{
  "hidden_size": 256,
  "hidden_act": "swiglu",
  "norm_place": "pre",
  "positions": "rope",
  "tie_word_embeddings": false,
  "parallel_block": false,
  "init_std_qkv": 0.0398,
  "init_std_up": 0.0398,
  "beta1": 0.95,
  "warmup_steps": 229,
  "schedule": "wsd",
  "final_lr_fraction": 0.0
}
Each number is 50 + 10 x the weight over its row's rms, rounded and kept within 0 to 99. Layers, rows and columns count from 0. The size before them is the row's rms in percent of the matrix's.

# down: layer 9 MLP down (transposed), 512x256, rms 0.0557, rows 242-308, columns 64-95
# gate: layer 9 MLP gate, 512x256, rms 0.0922, rows 243-309, columns 64-95
# up: layer 9 MLP up, 512x256, rms 0.0858, rows 243-308, columns 64-95
down242 105:34 42 40 65 52 43 55 52 32 43 53 54 53 56 57 47 54 43 71 54 52 62 53 50 38 30 52 46 62 52 48 38
gate243 097:32 45 39 50 56 64 43 39 47 43 31 46 41 42 36 60 56 47 51 50 60 47 52 43 70 50 51 58 46 41 53 58
up243 095:52 55 31 45 66 49 43 49 32 63 37 53 46 74 45 51 19 63 42 60 73 44 43 62 60 46 58 23 61 38 43 46
down243 099:33 37 41 51 55 54 39 59 53 47 60 54 43 52 32 51 56 29 64 44 58 47 46 36 52 44 37 25 44 42 44 62
gate244 098:57 62 46 41 35 42 50 48 46 39 40 53 54 47 56 59 37 68 52 29 50 51 46 65 48 47 47 54 49 51 43 52
up244 097:54 63 56 53 49 56 47 51 58 40 46 50 60 49 51 50 51 42 51 43 48 42 51 57 36 48 41 47 61 50 52 59
down244 103:32 56 64 63 37 56 51 63 49 61 52 67 77 60 44 34 48 37 45 62 45 64 43 49 68 71 43 43 48 38 48 50
gate245 101:53 66 65 50 46 40 39 50 54 54 49 42 24 39 26 47 44 49 55 57 40 47 39 67 31 45 66 55 55 47 56 57
up245 105:49 41 53 41 59 37 30 34 49 55 53 38 66 55 58 37 61 51 50 41 43 71 50 35 68 51 59 38 43 22 56 59
down245 107:56 63 45 47 53 55 53 52 37 60 55 56 56 60 39 42 32 71 48 38 51 46 32 52 44 33 55 57 35 59 48 46
gate246 102:67 46 42 49 55 43 51 60 58 46 48 62 53 32 52 56 63 54 61 45 47 66 41 64 58 46 72 33 58 60 46 57
up246 104:51 52 53 43 48 62 41 35 57 52 43 63 46 41 48 48 49 64 50 47 39 39 49 52 48 51 57 74 53 59 37 38
down246 105:45 46 61 39 52 30 50 49 56 47 41 48 61 28 65 36 50 60 54 32 44 46 38 48 52 51 37 68 50 65 53 46
gate247 096:62 46 44 48 65 59 55 43 36 64 26 34 36 51 44 48 47 63 53 54 69 38 65 40 52 62 42 54 33 53 53 33
up247 099:51 41 42 51 37 39 47 50 51 57 43 30 69 68 65 42 35 37 53 34 70 56 50 56 39 54 45 55 49 42 39 29
down247 098:61 44 44 36 57 40 50 37 44 36 38 44 42 59 50 39 41 65 67 45 52 52 58 40 48 54 41 53 52 37 61 64
gate248 100:45 65 52 51 54 38 49 63 43 52 54 43 56 49 42 37 47 39 65 50 62 54 56 45 52 63 39 59 57 27 51 48
up248 103:54 49 48 38 46 49 58 54 54 54 38 42 50 60 51 47 51 48 61 61 57 44 54 47 51 43 52 41 36 63 18 39
down248 102:50 35 44 73 28 55 53 45 60 74 55 47 47 44 45 41 59 31 48 45 52 33 51 46 46 40 35 50 67 36 49 33
gate249 100:42 57 55 47 63 45 44 49 47 66 44 51 51 50 66 64 40 50 47 48 27 54 40 53 49 48 39 45 42 54 46 66
up249 098:38 49 49 52 63 61 67 53 43 50 42 45 48 55 35 53 63 34 45 41 44 51 61 62 57 24 55 42 36 57 46 46
down249 099:54 53 52 51 24 52 52 50 40 35 44 54 43 60 45 64 50 51 69 71 58 55 46 65 44 60 55 40 37 37 51 42
gate250 104:30 50 46 43 48 41 47 44 71 45 51 53 35 45 62 53 38 51 60 54 41 51 51 61 43 51 60 33 40 36 59 54
up250 100:42 54 59 45 32 45 51 52 53 45 58 69 53 66 58 50 47 55 55 40 64 48 55 66 63 50 49 45 57 54 28 45
down250 102:35 52 55 71 50 43 59 50 49 44 53 41 56 40 41 42 52 39 51 46 41 62 47 40 46 51 51 48 57 63 57 56
gate251 092:48 52 54 45 52 53 60 68 39 48 36 63 46 65 43 73 45 49 46 49 62 38 43 41 35 66 45 55 30 64 27 55
up251 100:54 58 62 54 51 56 49 60 48 40 61 74 37 48 62 42 51 54 52 58 46 52 38 54 53 62 48 60 57 41 42 48
down251 098:49 54 64 52 60 54 41 25 64 59 56 60 60 60 58 39 51 67 34 41 70 62 64 57 56 38 46 61 38 53 54 50
gate252 101:62 59 76 50 57 44 41 55 63 41 56 48 49 53 56 50 48 60 65 47 46 73 43 42 39 34 48 30 45 36 51 45
up252 101:39 47 55 36 55 54 51 57 59 49 50 52 62 34 36 53 57 53 36 44 46 38 66 54 63 47 44 51 43 40 73 48
down252 104:53 35 49 77 56 46 42 52 51 62 49 65 53 60 30 77 44 58 51 40 53 54 47 53 60 55 36 36 58 51 43 48
gate253 101:54 57 51 59 57 30 21 42 57 39 59 79 48 46 58 59 56 55 67 42 65 55 52 51 46 47 44 29 49 37 46 64
up253 098:55 70 67 56 55 33 46 53 40 51 49 75 53 49 53 53 32 57 58 50 45 55 60 56 53 64 50 50 60 39 37 51
down253 096:52 46 58 70 68 65 55 61 62 49 46 48 44 62 39 64 53 42 17 42 58 46 65 49 45 59 52 34 38 63 49 55
gate254 100:35 54 63 63 57 48 43 35 30 43 32 47 68 47 55 28 45 57 55 48 52 62 46 62 63 29 43 62 54 45 48 40
up254 102:36 42 70 52 45 37 23 49 47 57 50 49 64 46 40 59 44 77 51 56 54 74 53 54 41 57 50 57 51 43 50 45
down254 101:35 56 62 40 44 53 61 49 33 45 38 50 61 60 59 47 56 40 28 36 38 60 58 63 32 52 38 48 55 35 49 39
gate255 100:63 35 45 64 67 31 54 34 38 60 53 52 56 32 50 63 46 54 56 47 43 44 59 57 55 50 47 52 42 26 54 51
up255 099:43 57 61 57 34 43 47 60 45 47 50 59 50 64 56 51 55 34 54 37 40 68 57 43 53 63 51 48 71 39 42 55
down255 101:43 44 50 54 56 46 40 38 58 56 46 50 65 73 41 48 57 56 73 43 39 45 52 48 52 40 55 64 53 50 55 37
gate256 096:48 55 32 48 48 54 47 65 33 45 37 70 62 46 42 40 60 59 58 57 56 54 61 45 44 48 31 63 43 39 33 47
up256 098:41 41 45 41 48 38 46 54 40 51 52 60 66 39 49 39 37 28 45 55 56 57 62 35 68 47 46 36 46 45 56 48
down256 100:42 49 60 45 62 66 43 66 53 60 62 39 58 52 62 45 49 40 34 62 48 45 48 58 54 32 49 48 51 40 46 64
gate257 100:56 64 39 47 44 47 50 46 31 34 54 36 35 30 60 55 27 42 61 57 60 48 53 51 62 51 70 36 63 56 32 67
up257 103:52 62 60 53 42 39 58 34 33 49 45 64 60 56 66 36 46 37 33 52 52 30 41 55 45 65 46 43 43 46 66 48
down257 103:33 39 65 45 54 48 54 24 48 57 59 45 37 58 38 45 60 45 58 58 49 54 55 43 54 37 54 46 44 67 45 49
gate258 103:57 30 51 49 53 50 57 50 37 36 52 42 52 45 61 33 32 42 50 37 62 46 55 32 51 51 66 57 44 57 43 53
up258 103:43 39 68 52 57 45 53 57 49 64 36 39 63 65 53 63 65 60 55 61 45 45 27 68 53 58 35 37 52 54 65 60
down258 101:43 55 51 16 55 49 46 59 42 46 38 56 53 39 38 60 57 53 62 46 48 62 63 46 53 49 62 48 56 32 63 38
gate259 096:44 43 50 50 63 54 42 59 49 49 35 31 61 47 60 48 60 50 64 59 56 65 47 47 40 54 63 51 33 45 70 39
up259 099:48 47 48 51 49 54 66 53 53 59 57 70 41 36 53 57 40 38 48 42 50 49 56 56 57 63 44 57 45 45 66 64
down259 095:51 58 37 41 33 44 47 44 41 55 38 54 47 46 58 39 52 52 43 53 46 52 42 45 48 41 63 58 48 43 28 47
gate260 101:43 56 40 39 48 54 55 64 54 39 36 41 61 41 34 62 50 50 73 57 53 51 61 58 40 50 51 33 43 46 37 46
up260 099:43 57 51 51 72 65 36 58 55 48 60 64 69 62 55 52 35 29 53 69 29 48 46 54 42 46 47 64 41 47 64 41
down260 100:29 46 47 44 64 32 49 60 59 52 68 50 63 59 39 32 39 51 50 45 53 47 46 41 62 52 41 59 40 33 37 54
gate261 102:33 47 50 16 30 33 41 49 50 21 45 45 48 64 36 39 56 58 47 40 55 49 45 52 46 45 48 51 47 61 50 38
up261 097:49 43 36 47 39 42 39 62 55 49 77 64 44 33 46 45 50 68 47 55 42 56 52 40 65 53 44 46 53 41 48 41
down261 095:55 36 54 53 47 34 49 61 40 55 67 46 39 40 46 53 42 53 49 45 59 43 54 36 57 56 44 47 48 35 47 47
gate262 100:79 48 60 45 37 37 40 41 44 44 34 56 46 37 48 60 42 54 61 42 52 37 50 52 33 39 65 60 34 44 40 37
up262 092:39 49 52 51 42 62 44 39 46 46 54 69 47 54 60 57 44 52 64 52 49 47 39 56 46 53 58 57 45 55 37 42
down262 094:38 48 49 29 62 67 44 55 37 45 50 52 51 58 25 45 62 51 28 51 51 35 56 69 48 48 42 54 45 53 42 47
gate263 095:43 55 55 47 56 44 45 55 56 43 59 45 45 41 55 24 54 55 56 38 41 36 43 58 51 36 56 49 62 54 56 46
up263 099:57 46 51 41 43 57 55 47 44 44 35 68 53 48 48 41 75 40 56 63 62 35 61 47 46 48 54 50 51 68 53 41
down263 101:80 52 35 51 59 59 51 44 35 49 47 34 71 51 59 58 33 44 25 42 47 42 45 54 47 49 50 65 39 44 48 37
gate264 099:55 48 64 45 47 28 38 57 58 44 35 55 38 47 57 59 46 44 51 44 58 44 42 50 59 35 53 51 68 70 59 48
up264 102:29 50 53 45 54 34 49 66 60 42 41 40 55 48 63 45 64 56 45 38 37 37 34 39 56 47 57 53 62 43 41 27
down264 101:45 49 38 43 45 49 49 64 55 39 47 45 63 60 56 66 31 62 40 47 38 42 61 62 51 58 51 29 46 59 40 36
gate265 098:55 66 70 44 82 50 40 46 51 27 21 54 51 51 61 52 67 63 54 37 37 48 59 35 56 43 43 35 52 52 38 59
up265 101:71 50 43 55 65 59 60 57 46 59 59 46 61 45 59 35 64 42 53 52 31 40 38 50 42 43 54 37 55 41 32 42
down265 100:40 45 50 45 55 40 43 57 57 40 73 58 43 49 34 42 42 49 31 56 45 56 42 47 50 62 52 49 26 44 73 52
gate266 095:55 57 48 51 41 47 39 65 39 57 31 49 34 33 69 47 32 44 52 37 56 44 38 73 61 42 55 52 51 54 59 45
up266 096:47 39 56 59 50 48 63 64 48 54 67 41 61 36 41 62 44 44 42 55 58 57 43 49 54 48 66 45 56 50 36 44
down266 102:45 67 62 27 63 36 55 55 39 45 46 47 54 58 44 59 55 85 36 53 48 39 53 65 51 35 59 49 57 46 56 68
gate267 106:50 55 50 47 46 59 51 73 60 31 36 55 56 41 35 51 50 60 56 50 42 48 49 74 59 64 52 39 51 55 52 44
up267 102:55 60 59 38 56 56 36 36 49 53 54 42 42 44 60 76 52 56 53 43 53 56 46 42 58 64 37 57 29 52 58 39
down267 103:58 47 59 41 53 61 70 53 49 41 67 54 48 41 42 52 45 41 32 46 56 61 48 40 47 57 51 50 49 56 35 52
gate268 097:72 46 43 49 28 58 50 28 53 56 47 64 43 44 47 53 48 46 57 54 53 39 31 58 42 38 51 63 73 50 46 72
up268 100:59 60 47 40 37 70 61 40 66 58 53 56 44 40 41 51 43 45 50 49 52 48 49 46 54 44 50 61 53 33 38 56
down268 095:57 44 56 59 44 57 49 57 36 39 69 46 49 44 45 35 62 41 05 57 55 49 61 51 69 47 39 48 43 41 58 52
gate269 096:62 43 48 46 50 52 27 50 54 35 48 40 35 49 49 62 39 53 54 23 62 47 36 41 39 43 47 54 37 66 28 63
up269 100:51 54 54 47 42 61 45 49 45 51 51 41 42 51 60 31 54 46 44 46 29 43 45 46 49 54 52 45 57 43 42 42
down269 102:54 46 49 91 64 54 43 35 60 51 40 52 35 30 70 54 48 50 42 54 56 48 68 45 33 45 47 50 40 47 52 45
gate270 096:50 47 44 59 50 52 47 43 50 56 46 56 65 50 47 41 62 58 55 37 48 38 57 58 55 64 53 46 49 42 44 47
up270 097:61 54 43 58 45 47 51 50 41 52 65 49 44 46 61 55 45 41 52 44 44 60 75 46 67 55 62 34 63 40 47 67
down270 099:61 48 37 68 50 60 50 55 62 63 50 58 40 61 52 44 61 55 52 43 43 47 56 57 47 39 59 50 56 47 42 61
gate271 100:41 46 38 49 48 37 61 45 72 37 37 42 49 52 44 68 44 49 45 42 53 36 45 39 48 57 62 40 48 56 32 40
up271 100:55 63 60 42 50 37 26 68 70 49 45 58 44 62 51 45 55 67 47 48 44 58 42 46 45 52 57 67 50 59 54 48
down271 100:50 61 68 64 42 38 51 58 53 54 60 58 31 35 65 56 65 28 55 56 42 53 58 57 58 36 35 38 59 47 46 49
gate272 107:59 31 62 41 52 40 50 68 49 40 52 38 49 42 52 42 38 81 65 37 60 52 68 62 52 40 67 39 41 61 28 55
up272 103:49 50 33 56 41 38 50 57 33 42 55 70 74 53 48 41 28 71 58 33 34 48 45 67 65 53 60 46 38 41 63 61
down272 105:52 69 57 47 46 55 32 43 49 44 52 61 36 49 55 61 44 31 43 64 43 59 54 68 38 40 42 55 52 30 47 43
gate273 099:34 38 54 56 44 53 61 42 34 48 40 37 47 39 69 51 42 56 53 58 66 50 49 59 45 77 43 69 55 65 42 43
up273 099:62 28 62 54 53 41 51 33 59 54 48 63 57 47 54 61 63 61 52 38 55 52 45 58 54 48 30 50 48 72 52 30
down273 101:39 49 66 55 39 56 55 40 73 61 51 31 67 25 51 48 80 45 38 49 50 40 63 44 45 43 53 50 43 47 62 36
gate274 103:53 37 57 45 50 39 41 53 43 35 32 34 46 54 52 60 49 42 68 52 35 69 32 48 57 44 50 60 37 45 38 52
up274 107:28 51 51 53 54 51 57 33 40 59 57 50 59 38 48 61 48 48 53 63 49 55 62 45 57 39 67 36 40 46 40 43
down274 108:55 52 47 38 58 51 43 62 62 53 61 42 51 61 43 53 53 49 55 60 52 60 62 57 56 53 61 43 57 50 44 34
gate275 097:40 36 48 43 40 57 44 56 55 57 40 43 43 44 54 51 59 57 52 35 49 49 52 45 54 60 40 43 48 47 52 42
up275 099:64 48 49 47 54 39 72 54 63 55 44 46 47 57 44 66 69 59 51 43 34 43 44 50 50 38 48 51 40 35 50 60
down275 100:48 53 53 39 63 61 57 35 59 19 43 49 48 57 48 44 42 49 52 54 46 45 26 58 44 42 54 41 49 61 60 68
gate276 104:38 50 45 43 51 57 24 63 61 41 39 57 64 40 69 50 28 45 59 59 51 48 62 64 41 52 49 42 35 52 31 61
up276 104:36 56 38 43 57 29 50 51 44 51 50 81 46 42 48 60 49 70 49 51 51 50 68 72 55 56 49 41 51 54 43 47
down276 107:53 47 58 49 30 68 54 29 46 44 45 56 44 46 51 69 58 60 34 58 39 49 53 52 37 63 52 44 43 61 51 51
gate277 099:42 34 61 53 51 23 62 51 50 37 43 50 67 42 44 47 53 38 44 27 63 60 40 40 37 52 66 40 49 52 45 56
up277 103:50 43 67 41 38 48 49 50 35 51 49 42 47 39 42 30 34 65 53 44 33 42 47 52 57 54 45 59 42 48 35 46
down277 104:51 36 45 83 41 59 58 51 67 79 47 33 51 56 45 31 50 56 45 50 58 46 73 33 53 49 36 61 46 38 61 44
gate278 098:63 61 47 50 39 44 58 42 64 32 48 44 45 62 65 54 36 43 60 35 43 28 46 45 53 41 51 46 44 65 51 49
up278 103:67 69 47 46 48 67 49 47 48 46 67 50 63 31 48 52 55 34 52 38 47 53 32 56 55 46 53 66 45 60 61 35
down278 102:58 62 46 54 56 57 44 56 49 59 32 56 42 32 58 48 57 57 51 41 44 75 47 43 46 55 55 59 75 44 53 42
gate279 107:50 55 46 48 65 36 52 36 42 56 47 51 33 56 66 46 54 57 59 47 61 48 44 43 55 53 88 44 66 45 38 49
up279 103:63 68 47 45 54 61 38 48 46 47 45 52 45 55 61 24 39 45 54 53 42 57 55 43 51 58 60 47 34 37 60 49
down279 105:59 50 55 57 51 38 59 37 61 36 61 56 43 66 67 54 42 41 54 52 56 45 56 57 49 40 54 47 40 46 54 44
gate280 095:50 47 47 48 68 41 42 62 54 55 58 52 53 49 67 46 45 27 55 43 36 29 39 41 38 53 52 37 50 62 49 52
up280 099:56 61 57 48 35 53 44 44 45 49 43 42 55 74 62 69 67 50 43 62 44 44 49 44 53 44 60 36 59 48 55 52
down280 097:48 64 54 38 62 58 40 44 52 39 40 52 62 45 51 66 33 47 70 53 37 48 58 45 37 36 42 50 50 58 21 50
gate281 097:50 48 34 38 55 58 75 47 45 41 46 53 42 70 66 57 52 60 53 37 61 48 37 54 66 65 61 50 35 45 53 44
up281 104:78 43 45 57 58 49 47 28 45 54 49 67 36 58 49 43 56 55 49 40 57 52 48 69 56 73 58 53 37 50 32 58
down281 103:62 45 46 57 34 39 40 52 36 58 41 52 54 60 35 32 44 52 55 50 38 29 36 50 59 33 48 49 41 50 40 51
gate282 096:57 53 45 24 38 65 52 59 39 24 53 52 48 42 48 44 52 53 47 55 45 49 31 39 48 52 49 72 53 50 47 40
up282 088:34 39 63 20 44 52 60 55 69 17 65 31 34 51 45 65 50 55 46 50 48 43 38 57 40 56 59 45 61 40 47 42
down282 084:64 52 46 72 53 42 58 69 37 65 34 64 63 42 56 46 55 44 80 63 39 71 60 40 49 69 68 63 51 40 60 58
gate283 100:33 37 73 47 46 40 45 36 69 39 49 51 33 52 44 46 42 64 71 36 64 70 67 66 52 55 56 45 39 52 57 50
up283 098:49 36 49 52 45 49 52 54 39 59 54 39 41 45 46 41 50 42 47 62 57 76 49 56 59 51 53 20 53 47 30 57
down283 100:54 54 55 33 46 67 63 48 35 45 64 46 57 56 50 53 57 46 39 54 49 47 44 65 57 50 51 51 53 49 44 45
gate284 100:54 53 58 45 63 41 53 60 46 50 50 49 56 55 66 44 52 58 55 56 52 59 48 60 57 53 49 51 45 56 54 33
up284 101:49 36 49 54 45 52 42 37 41 46 58 65 51 30 40 35 55 34 45 51 55 47 36 38 39 39 61 51 59 37 38 55
down284 098:60 34 54 58 44 61 49 49 47 37 37 62 49 38 51 47 26 51 68 61 38 38 59 21 37 37 40 59 54 45 41 33
gate285 092:51 40 74 37 56 47 46 54 63 52 19 36 51 42 26 56 59 69 58 49 60 56 40 63 52 35 64 53 43 39 48 43
up285 093:28 52 58 62 51 25 35 43 52 51 23 47 41 59 54 60 42 39 42 56 62 47 49 47 27 54 43 48 53 34 46 63
down285 096:42 47 43 49 45 50 50 56 52 53 44 60 54 65 37 41 43 60 55 59 46 66 63 42 61 48 54 56 54 66 57 62
gate286 099:55 51 42 43 53 53 47 49 38 43 57 43 41 44 47 40 25 47 49 46 56 56 46 33 58 50 75 58 32 46 40 37
up286 093:38 47 37 55 57 44 49 66 45 54 55 41 57 44 54 60 37 53 38 36 55 52 46 50 58 43 46 53 53 31 52 49
down286 095:41 46 42 58 45 53 59 53 52 75 48 47 56 44 67 49 48 58 43 50 49 47 55 71 68 55 40 42 52 56 47 66
gate287 090:58 53 48 46 62 37 56 58 65 43 54 47 41 54 44 63 35 51 48 65 56 53 45 39 36 30 51 46 49 64 45 56
up287 090:55 41 66 46 43 42 45 54 46 55 58 42 28 49 52 58 37 41 57 51 42 47 33 60 39 63 65 44 37 37 44 59
down287 094:41 45 44 62 55 48 44 44 51 42 59 42 56 48 49 65 42 51 74 44 38 44 61 46 35 54 73 35 63 60 48 42
gate288 106:50 47 42 50 50 47 31 66 52 48 60 52 52 54 57 54 38 42 57 42 49 52 37 45 52 51 50 51 51 42 61 55
up288 104:59 53 47 50 51 53 62 55 29 38 51 65 51 45 55 57 42 48 47 33 58 48 46 46 39 41 54 61 43 51 51 56
down288 108:55 61 58 50 72 41 46 54 52 32 66 33 48 57 52 53 68 54 37 37 53 49 52 48 37 57 50 18 32 36 59 39
gate289 086:28 63 56 34 39 47 51 59 60 43 57 49 51 43 34 38 59 48 56 50 44 57 66 53 66 33 72 39 61 46 76 34
up289 090:56 59 51 41 52 45 54 42 68 48 53 43 61 52 50 44 48 41 55 50 48 48 27 51 59 40 53 49 58 44 54 41
down289 091:31 61 37 28 47 48 38 70 63 28 59 43 44 40 38 47 49 45 35 46 55 50 57 38 56 47 50 50 55 39 64 45
gate290 087:56 46 35 58 67 42 34 51 37 43 53 40 47 55 55 61 59 71 50 62 57 46 50 47 55 56 55 37 48 52 55 76
up290 098:60 65 67 43 41 47 69 46 55 51 53 55 53 46 43 66 52 38 50 46 30 57 39 40 49 32 59 46 43 52 58 46
down290 096:58 33 44 20 46 41 50 43 37 73 60 43 64 50 47 53 56 62 68 33 48 56 50 65 29 57 41 43 58 47 58 44
gate291 105:64 31 36 36 56 63 59 55 68 30 60 51 51 55 56 41 39 48 53 48 58 42 56 43 59 64 50 44 41 45 43 37
up291 102:64 65 39 54 60 70 53 52 39 58 47 53 35 38 47 61 58 76 55 31 38 52 31 54 54 63 47 51 54 43 22 61
down291 103:45 63 72 69 64 50 42 46 49 57 50 53 36 50 58 43 74 45 30 59 63 35 41 49 52 57 68 45 44 56 49 44
gate292 106:49 55 53 41 55 48 49 41 46 29 43 56 43 51 62 50 49 49 62 43 59 66 54 48 47 63 63 61 25 64 44 64
up292 106:32 50 65 52 52 46 34 54 54 36 49 58 45 57 45 54 59 43 46 38 56 43 54 47 54 49 47 45 69 40 58 62
down292 106:46 54 40 53 52 62 47 38 48 52 47 53 42 53 48 37 58 53 49 31 52 39 33 65 58 43 38 72 55 46 61 44
gate293 097:42 33 37 41 41 49 43 46 50 28 39 56 55 47 58 40 58 35 49 43 69 55 54 43 41 44 43 46 47 41 40 48
up293 097:54 44 56 57 50 41 59 64 40 53 36 62 46 42 46 62 45 53 49 37 61 60 52 34 47 41 51 48 69 66 33 56
down293 098:63 52 43 55 39 53 50 61 54 72 51 49 46 69 59 83 55 63 31 53 62 52 50 51 54 50 64 53 63 42 69 41
gate294 096:61 45 40 34 49 45 47 35 44 45 55 44 36 27 51 61 55 44 53 39 47 54 57 53 47 46 53 46 36 49 48 47
up294 098:44 55 58 41 34 57 59 68 61 43 49 66 60 54 57 45 40 49 46 40 49 48 42 65 54 25 45 55 45 66 60 48
down294 093:47 54 46 58 47 58 57 29 59 27 52 62 48 38 48 56 54 56 72 61 45 50 61 39 48 47 55 68 45 58 42 57
gate295 098:49 43 57 48 55 53 47 45 56 33 62 54 69 62 52 51 54 47 58 52 47 51 58 33 50 49 45 57 43 53 58 48
up295 097:46 47 53 53 22 55 65 45 65 38 62 51 58 66 44 54 60 49 48 60 53 58 55 51 33 60 55 54 40 50 40 51
down295 099:44 58 57 40 35 57 46 41 54 58 56 74 50 51 50 54 36 48 39 64 46 53 60 49 41 51 51 42 65 62 46 51
gate296 094:58 42 43 46 64 50 40 41 47 57 44 47 35 41 41 49 44 59 54 61 48 48 55 53 56 68 60 56 65 49 34 58
up296 098:46 21 62 51 55 66 55 45 46 27 53 54 64 43 50 66 38 38 50 54 52 49 50 53 54 42 45 40 50 45 54 47
down296 099:61 70 55 72 50 42 46 53 51 56 49 75 34 68 47 53 49 54 19 56 54 44 54 62 29 51 31 50 59 48 62 48
gate297 098:55 54 44 53 43 60 33 38 56 53 42 40 37 41 41 64 62 58 61 47 53 44 52 37 57 62 41 60 56 56 43 58
up297 099:40 57 55 68 43 39 41 55 70 63 56 43 43 58 56 47 58 55 51 49 49 47 64 30 61 62 47 80 57 56 49 48
down297 096:61 46 60 75 42 56 43 34 65 84 41 49 55 53 56 39 45 36 32 45 48 54 41 54 66 50 61 67 44 56 40 40
gate298 101:61 64 69 53 50 50 57 57 51 33 46 45 42 54 38 38 59 59 47 38 53 73 37 56 45 41 64 48 42 44 48 46
up298 104:58 26 49 53 63 52 52 45 50 49 81 54 58 55 30 41 64 46 45 47 50 61 61 48 51 54 33 35 47 50 53 47
down298 104:56 56 56 68 40 42 44 50 63 71 42 47 75 47 64 44 38 65 18 60 59 53 50 54 55 43 54 58 41 44 43 57
gate299 098:42 49 39 57 42 63 48 40 43 53 55 41 53 46 47 56 41 56 53 37 57 52 43 36 47 49 46 60 63 55 59 29
up299 101:43 41 44 36 72 45 41 49 74 43 50 54 66 49 56 56 65 44 45 45 57 58 58 52 41 75 45 42 44 41 42 73
down299 104:42 59 42 29 52 42 43 59 54 35 41 64 56 59 65 41 45 35 51 55 63 31 57 48 38 58 47 58 66 36 57 43
gate300 094:59 69 23 51 46 56 56 35 58 50 44 40 39 61 50 63 37 50 56 65 41 37 40 58 52 59 46 71 42 58 47 45
up300 093:41 54 45 51 47 26 39 36 55 45 54 36 60 57 48 62 65 67 53 43 49 55 39 66 53 38 46 53 51 31 49 57
down300 096:63 53 43 27 41 53 35 55 38 60 53 45 47 40 50 30 65 61 48 53 41 32 34 37 36 56 45 59 66 55 69 44
gate301 093:57 35 35 47 34 62 44 63 39 61 43 54 43 62 15 57 57 41 48 59 47 67 49 51 37 68 43 52 51 54 52 37
up301 100:28 44 48 51 53 45 42 52 61 59 59 62 29 48 56 50 31 36 47 46 55 45 32 52 48 54 54 41 51 66 47 39
down301 099:62 44 53 50 55 57 55 50 49 54 48 43 43 47 49 28 42 56 59 69 52 51 46 50 58 56 36 42 34 65 50 51
gate302 101:57 59 47 46 59 53 47 47 59 19 34 37 37 43 45 72 45 54 74 49 55 40 44 38 54 54 56 57 42 59 38 36
up302 106:52 35 58 54 60 50 36 58 60 42 66 53 28 47 50 44 55 58 47 52 52 45 48 48 49 36 46 48 30 59 42 54
down302 106:54 54 63 65 52 53 46 48 50 56 56 54 48 48 37 38 37 55 16 47 37 36 41 54 46 34 51 48 66 57 47 53
gate303 091:62 54 54 36 53 53 27 43 46 45 39 47 43 52 45 47 30 45 53 50 59 63 75 42 39 58 45 55 28 47 53 53
up303 099:53 49 42 46 56 78 67 46 51 49 50 53 38 50 55 37 48 45 53 53 52 59 37 56 58 48 49 54 69 52 59 32
down303 089:64 73 43 44 46 46 40 49 57 29 21 41 60 50 46 43 36 65 86 74 58 46 61 51 46 56 47 48 67 56 43 46
gate304 104:61 50 34 40 39 62 38 35 47 43 52 48 53 41 43 46 50 40 64 41 48 61 75 71 52 77 64 62 48 44 67 44
up304 101:47 57 54 47 49 56 32 56 54 49 49 14 50 60 52 41 35 60 51 44 51 53 51 59 39 53 56 71 41 41 66 63
down304 103:54 28 49 50 50 48 46 44 35 56 56 36 57 36 57 69 57 53 46 43 45 45 43 71 46 45 45 57 51 67 42 68
gate305 098:46 35 41 48 60 46 35 52 65 41 44 55 51 48 40 46 57 52 49 61 40 53 53 64 40 50 53 40 50 46 49 37
up305 098:46 49 66 59 50 42 55 65 39 42 66 62 62 57 58 56 39 41 58 36 52 64 31 59 40 56 52 42 42 40 51 51
down305 098:47 42 42 52 59 47 34 54 59 64 46 36 55 59 50 48 29 50 51 69 51 37 45 57 56 47 50 71 70 69 60 62
gate306 096:59 63 52 43 58 61 43 31 58 55 58 65 41 50 49 58 49 42 65 48 38 41 45 61 56 50 48 42 43 48 46 41
up306 100:60 57 26 55 55 56 41 50 39 62 52 58 57 31 48 61 43 60 46 53 47 37 38 61 71 50 49 42 58 57 59 26
down306 101:52 45 50 31 43 58 50 49 53 55 58 67 48 32 65 44 54 60 60 44 40 36 59 54 47 42 61 31 47 44 51 52
gate307 098:38 45 49 52 48 40 44 42 49 46 51 66 48 26 50 56 46 63 49 26 75 44 55 45 26 59 41 33 49 45 49 44
up307 101:55 59 41 72 60 54 53 47 53 82 40 69 50 49 82 65 34 39 51 65 38 48 56 52 42 48 57 56 44 51 49 54
down307 094:33 69 59 41 57 36 45 44 72 47 45 57 50 32 25 55 36 44 43 58 58 48 39 54 63 44 46 46 60 55 51 55
gate308 096:69 33 65 48 52 57 48 37 51 50 70 38 35 33 36 53 43 49 51 48 40 48 48 48 55 52 54 61 58 41 60 57
up308 106:39 55 58 41 53 56 50 43 71 42 64 38 46 54 38 48 33 46 50 67 68 46 63 58 55 67 52 36 43 44 44 40
down308 102:54 55 52 35 73 47 33 39 44 55 57 61 35 29 46 58 52 70 51 55 46 42 39 37 37 53 40 59 49 56 33 33
gate309 105:32 46 56 34 36 33 46 44 48 38 51 64 43 40 48 51 48 42 54 52 42 30 43 47 50 60 31 50 46 40 52 49